Each number is 128 + 32 x the weight over its row's rms, rounded and kept within 0 to 255. Layers, rows and columns count from 0. Numbers have three digits each. The size before them is the row's rms in percent of the matrix's.

# layer 3 MLP down (transposed), 2560x640, rms 0.0132, rows 1629-1654, columns 0-127
088:141134175156131115081112112139177154034091139111148137038190106093151106125107127171135165132130080116137185134122130158126114097095185130145217148135138105130144126179127132105130123134134129120151021170124140171128092124142076124150082138127140109108174141180131109128119098073095160082100121086157117164105103103098157136150121120122153087109123144095167190159152074132132078123039
074:159138077095123124093153150115165140184120100117114123152058086167154067092088168099106151142115177167109113137111113148159140115153157116142095127141100154140076158143158089140121159103127119136139134102145146103171150157128059139150075157148089184144162131151142229048129125142152109190147140148206214143132154159064128115112106080226112099113124076082137098106178137155125177146127
105:115111052171162135144133135132170127188101089108127135141088123102169149156164128160157149142126111080056132136142151138125118147126150152142115114147110132118095103133148097119118137104138189187202109102106114171111146193117144123099135140122099158139149125126161071139084119103100089096147166105065103091140116093104086142116131123150162119139157137136172142126151141150057145150191
068:098115075106137120083097123131135105197075146164069106242142101158100150121146116120127181110092149070089155162146126123092083156143119079150108112167164113189129116138123184116098116176128096114122110062173134152120138148138150154168135128153170094134115125145105163149144070181121103141164156138096139132136143137114112156078152139179099076194144126116107093141126151083111127132041
091:104161131099126129156144158114129165124147092147161158162116143132131094170084138136158182179149120127098130122137074113102109130124187111122129091175133050148102131116086128124170106055130091128244130150184124212089101139166149152168149086101154096140072122070158080109116140116117130129180138171131151154089105167142144113171115150157097104122120147104144138162149134047130108176126
080:092141140137154059120130139122091153165118113087115133149111109037123115185124130112122127134141092099101141142112167137147131102118168151133157146132091110112134118077133118135149189131124129122110148135093139165185115129117138085125081144119147159125114134146160112120121113196118079121151118144101115116112134134125088131107106101044125136147107155173087170115099136175091071179207
054:065145130093169142208153165133123142097169154133107085182093108092117075186110135051170129167138066154072078081088111105153193143141138107199161093170088166124160199124063132183144056156143138143129202164133154124201144124136148120134151142152099131114098115102147141127104118113138088155174056121146173156130119108143152147065106135111048113121169149137124132138083108179099118101144
099:093138150147113163141120108127112110147117122135137124066074147082148063092143154113140174113137129119150131140116122125114088144119160116118116129126182107194147128107194174095078102134142153143142163059131125184141138172112130154113137091122162183109076116118152171082070149120158083153122148091062113113085117130134107114058166155169158067117130109179127132120069101144083130156158
101:150099144099109148082176145111155063124105126104128143138102117140105152160135193088100146105134165112123175163129184118106214111072125130148105166113137175158077114153125136143122164119110111174133111135117133148126137146214137105094098170179124118141172103133187124117198092151114145165143160142120169135139134034147118127090136137175157121130134018120153161184100107139108138116100
070:128128080111145091170112134134138090149120133142128137180142098172124084156160136129129143072199070119098119088132155156120134101194146095138088169173108123126058119140174144167040132133108123162193151091084163177067156130132165123172086124149097099159180146155111140103070138160068091130125144151151164112050129121129097153116121121150162125126130151125157098100136111149153133111091
075:126131175143123106121095150128125153140049133145137091132137121077145120101161174149153098102141179136000071089108186149178169067143116129127163098200124132108126120138145089120137182146111216105141081062142104136148136058140146184020163142129117104060153161129134122159141117117140107113145139154127090121105126132120103123145171144096165089102084118145108116144151085137101065141060
091:138126119113152108116186123138148144255135123133151117100113111130120136155065152178135199146107110125122112113118172098077061089127162183126110087140106140171100168161099075141188134093131116185157149113185104151100150090153120134114156103114143109119136149156066069106108095095130091074103152136141124130087128155128087150169121075165130139180104178115216126134076109142094177111052
103:133152103108088167086119155151161143050164120107115073149182119096109129119091127099102118059173093143144133189135144110139099185104132104122071103149120149153171134170149114130143094128079147128154169114124145113147099124135117135152151145126173123147199125101137114144106118120150112119109173180065130138142130104143109102109141227107091108152120151141076120124183047134083115125124
098:102130111133141153208135135134106195177156131134100101081184148179131106085108157126105093142106124120119110124170126112099218095128095099103113127150096156143093152123115076120071178130163128162108150134183137113090137179139101143101179162112142122048061141148070138160163127194108111135142060119056102132114115112125080088110116115141148108102106094092184071126190192126130132109098
071:178118058159117086111215154097144088138151145108107139150077093147134114090171171103082177181166206128142183156099190094152185114129165083111091149100137137116040114115135085165125103121131113127159091115108152148089136082118079111124105126137099116135151098108117145093136164101116187173127126188130211127171136066153096094121083128179089143101171091090132163141145126124091162107129
080:133132165094095139117073169120165136153107119141097116176075112053135112163121108217114164139118136139088125089155124164135118122104140089140130126150149126122125079166101158123187078127139093132045103138153157209072185146093141118118130157139138105191122133143166158128067095107122113131146147124151151112092123111116132162142155065178152128150091100137081134155180180185155161133110
097:106114099134030077109059191124066208126085117073134146133097136094101081094133117114136141145110064172163117111098115124113136139101129127126135084092194166136086095136183143099084148155100100104065122159090131156128102125083157125182140159133160188142128103086153063137119124192119164148116145139220149124192130116114143131132096123126182095062125132122158107119123168152187209097167
088:164107121108170078128150151134140116111107108132109205141154131122133112116108160133105105143102098073095128126153122126115139102119219150153082080119127170130145110130102126139135127160156118153102170086185146117129164130177099121127167100136136141149156108113098156097080139136103120048142139125095125129105119178120111147146145080119164165147123172158112071155093056090210113157125
091:164134038170113093179126128149099158118142163113108079101125112127092135177126145184136143139136123137143124041156096075112142135145147132118094093165128100156131139154126161146123127136090108134198121046155117143106131106097116141112149163143114079143153123120078183149143129138172123109140144206060079140124130105177147122148156154114139142158111088089101139100088122160139145097101
091:079141135092087076153098143130160084138203103112060145162131143141059132099159153216118120139120150168114140226105120190144132109166138132164137090159170152165161120124159184134080067163128105133143103101170129164062175124176104145103060129127097106107116136173159149138139121126155134133147166097125122141111127158127149124105127123138114127181133163118167149111127130192132119152158
082:105150131106098111127106110115100141077189091146157094074124163107131055143158084109123110157066170128070136131105153174179142117142175113148091135105161132096093172129145008114129092126105145124130123049118129117162127118103108111090089174109183126043146141121144073156153105149194147099121139107151109172150114122139097136142190192066117084137116097096127087119122104192127131133190
171:128112062150149155096096083130135104110105120107077146100172122153111175155137140110116144085159171152251144148098121193139095096118101129144139143165198106178109096115119166132132100145180150157193108100127133112086074102152120135102104164141121112130167124171122171111150131090122100158120010130112112128230122111150129124096062152135168151121188215097152071124130112145155117201075
071:101151117093113075147058147131179107155120130092058138133100110130080098089110129070129110098125140071070138035111099062068121163126174091130088151140162132096107129134142118181191169112120129142122190097080170151158146116159164070128136125134148127144092115120111075118067116116074128112174102154172172144164164113122174121062105095185118078148166102110190092164150117101067167099130
091:124138154113179140144176211081131069127197105137105088104128130103173147122097126113112171106172100111110180185134104181172106127119158094132099123154159095130087089133166107131061117149209051135131153137107127164094112105094207126128135113141111184097186114136159145121143156149147109134113163108132117115074120107168135111116169132146111122143098142138114117125154051115107142143173
121:111122184141100155196062117118114109114196149147113113118114121112101101073115170132127107130107104133090100122148132153130111125133051165152142189145107109101128113118145186139159145078169115124045162162152131122135166139123177124112144141121154034130121122110120118141151129156171107175127161077136106173074118173140092132086144144128192168126136107135098162115126139085124106131125
056:129153052143141067116144129117157142148111117088141115166152160123140082203075150102139122112128168122120130061165084126048100119143149107115152119116185123139116153100112143116135119131112101118165158143094142111068140126153153123101160145079084113125152147113113051121160103081043102133157089116145088132094152155108089138104110146109096132126201184130168136101088153136154133096103
# layer 3 MLP up, 2560x640, rms 0.0247, rows 1630-1654, columns 0-127
091:130152121178146111159089110178146147082162133111135155149153115145071149144122077164101129083130097073146146107105069171173115123120072123141111106126101080100179155121165166083133103179108118101125127130120115101066142155102133127091093155118121092087165186127108107195121150131105198115110093125093068103130105123085129155103144156144078128165152171149146102078167096118130084132125
097:105131164065077108150161113155104112095142184140153123115175098163119149106112122124084095103140120151206121136132119118137160096140090098098136128142136100158185118164098145146151126153162097061111122148114111078144144081117107174155156106159135100103120118154092167133137147140174176174114071144176128198135153162153148098141173119095143125148102101157101132157099108123153091104089
086:163143183183112120188123141139120197067167089077140170052096088086129087115097134168153099136102156167137118094071132103146183104140092173181139121145101106091166153081136090096177168092125200122101128169125157096162110096166101091089119150161107175123164097100122102135086163084108128095115144102155151144089099176165181143137128114097168153112097108153159167088112113166168158154206
104:063156126122129122190113160150129174089111196133134137093149155129130088167137129130096134153067135099118153098116164097089183125073098106138124150164128117106166148139086116121115185125157179107082107172113121125166114135076140157106129072089140147077148135125074142117166163205136146123131147081080078175128171153139133122115141137083114164169131165159076176135158165114098112107091
105:097148123145095176107140098167162109162095177115157147115138117181130138109116131140130074141116076114177170124117103131146085172093068126087092121112135138130106107136105126109140174142125145095128160136111091129130138075151117175128114135151115075099130111094086114131066111097080073161073116085130116151087129134106103115137133120157108115121084068117184122124117085114145120107073
102:055105133160168142170143177137108178063163118152144094149146122168106135169133094101137160122130104079183156079076122128116092075110103086126136106088121104078131118107102106117122081151129160088147135146112082124113094139116100158160162110135186090133095138134091124115121144131114087172156084158113101183091144136044108073104141119088086189125136098156093113144129169148164124128129
097:144153117118175147107108156121152128154145106118120155153187129127129167147134107134101134153075086158108148117149131141140151153176086111151118138171096126057124114145058135129165108070122097153102121183127156065123138058101108126112130143150148109163123131145111102187129125103110132081157078164145102161177130132173138167192099069084129174164150138104088163160168133086171112085165
099:087137080158126119161070110129136149151167122127105128187108096105159120116131039092142114119150092099177104126139063131144123086123131132145112102143132100114139120140166120129125181160140166059111126138093082123171137100123120181146118155077148148089178195150071133150110146147098173162095081165107106144149051158083157085171078154084096114088118115137080103097181170103163124194125
089:074125165161126163136144098174136155127154179113087116110145093097075174103104110148120123186107168175134110183147079136096132162106132155105119109076086142159177117174083102137199085155155109145105112128135081073183119115064134186131191123141165149092091117080134098148143165098146160203103093108095097094200074134127107096141170124121120116088159071158100185148088158124129109171168
098:169145111071149183080115099140069103072060115109132141127128125142101141213128096096139127141147035084161143114104091140181154147159113159076151107098093110121149151086105135098161121120069123104082193079102147154156091176139117156148083116114146151151161161107151109081048107166117068092141157125087106151185080152102140110112159110141166103104135146136168156082107118111134121149128
089:118167152113078171182120138177125122021111157097105125144175098077160131091197097075121049093146166173169136137102098139141169176157111082177126144139166098074170118112171197097088140108160133080102084149060145116168121155086150171134132132104105100128153137132148189131133179133146118190163113126124161175154165105154151125099160162137145107088180107156065162150173157102129074123155
094:131076138146171100152167077080095157155120134141139166095069097152201130151203105131167118185091148169148073078128083170100168107176149131162167169112122113085118130060169140118106169137166100117138119134166131135099150108123149137097097099109092106127072160102167157074089133106081139148110111059180094146132126154123174152134129049119159139119144105090166144160076182115191095104131
093:125093175095089091051106113118133069085103124109139131145080126087134142184125119105162176111142144128133176149077121156144055184111149167159152153053139091114160152104126180136172078087084150089163107096095115134162129098147136129167088086135131139197182144112178098112091145082143133132098184116196126136133167144124178179141129137135097143173165188159103137152072071103098095158129
086:150178160113153114181154136150168154144096160155110089131122138105102102203098109142149128099116136119106119139110105165127106090087092126134148192099113147113187109159198137124163148174099160063125159157160116110162152186111137197164097180118119118155156181163115121172084155149141113185069102101098085099067067179123158069134154113118149136082110170155112114043151121107125149152142
096:071126120179136162072171101157114068114151138078131130165160119129127147147143103057144110133135092159116098113097116094108140131089134185114130126122135151163116106169153141124104133119117186072162114127125081069153088125091069122141091156142103108101122086094079107148167109184165113180110084124106120138159140119106089098068088175066103121120178105152134141110098122080081075159156
099:080115179093161189167179047151179091133138135175121077085189106181163180128142156159115137088158135139141167107143170146139113112133075142139142168124103143125141145119079133165148139153140130141161085074167125126142131156168076155073147065092132071106112159175094181147169097080150075096148099169047134182094119182183109086092187082166089147139164125123129102156092073103104058153086
094:077162125111088153173091091120100111159129145124153078097113117160115144136163105115122150156161087153152075098096158144099166172135060119109132141110162093145128172110114142178139156090126140086182130187117094093146107132079166163097082116106098082112168145175170084127149125112137102194143094117172093125166109110110159087050088135093081091115158077118145176093141168107077140094130
096:089146171078126110107163149090154074156133094158154155133146159139127111089132120108102094109105095148119116141099129150129163129099113166176166170102138176091169122078117092134172153098153111102097135210156090148136117152094118126157101089153155167139100091156170095114115115114086143133160100071198171137150106159092103152118073114121100115122120169158167122094132126092155093177131
099:177102101129107153102146116164125165133091133131110082129140151131147132176101148175156123114157079140101135114155125076066156166120097121128085146102130132144039108102141147136168184109127162130092139161161080160181096066123189145173155153149152089080147079114177085107165079129105072078101104107175075153152165155116158089124101134208098103109162136115106117113156120111083166126114
092:121087111139118178141150122139097145146110181141109117150204174109140166130078129132097146081096123105143104146112099136075131099137109123118139102167153106095171116132119135080096180160110143096127128193107113152135092098132167093161211140078138122135099134103121145107088146089096092130096144127105164196075139130117171055113151067149109110169128173126119156129132111126183151098081
131:137091192168181141106124144089100104060126156131128105171085139118103127094166128112143183146172100172077089123167147163159087099106159088161144091109159155166109143098165078140070129130130097171079146128154093106126131123126172100139110167144140154136126134053191131108070108074101129122114137098068134163090118104130131121112121039098093153172137078127085164172193151175121103161174
102:096163086145133139105142067155108152067145168157073116161132100156163182173112095176148151130055084086130155095145097109100142147127049083131115145143072167081139134089111124123122100191081159150117127189048116107112097088081130172146130117093151103118164137139105071103138105135120092137100145126088066145095137223140151133050091122082106136112084127146156167055108116111140071166098
090:151142108169090091150087079181160154108103129115132145124159117133102111158132156170168091166066147144117092110124103155097135111105076150093156190103113114146182155160114100168176133067091167130099122110106153104156150167078062119163139129138149087135101165151100156168140083107100105092133077130141171175178127140087141177099100129103128151117127157127102143086094219196128072105116
111:146158137141120133108165127141181137146089131146154083141119093123100167167182068165116162135129161130147146116108182090090163133122194107120091077127129101088163114169133112096125142157096131140190076102152156164152176126143113159114120142154093149093137152172102127132107125085099082089126092176134170088184124113103115116145147103130114083146081121149121120167103100164153145128124
097:075111106078125130080090101088152130129177167133143123132109142125116134100159113113150117134123108065148160158108085147130123131077180086153197178122148098097144123166145157151069123187100171084100123146114105132181131114149152167118129173143166122100116134124143118136080088155152126129083097125157153186079098117084107076089048151145076173128112081134124124093164135104107089135148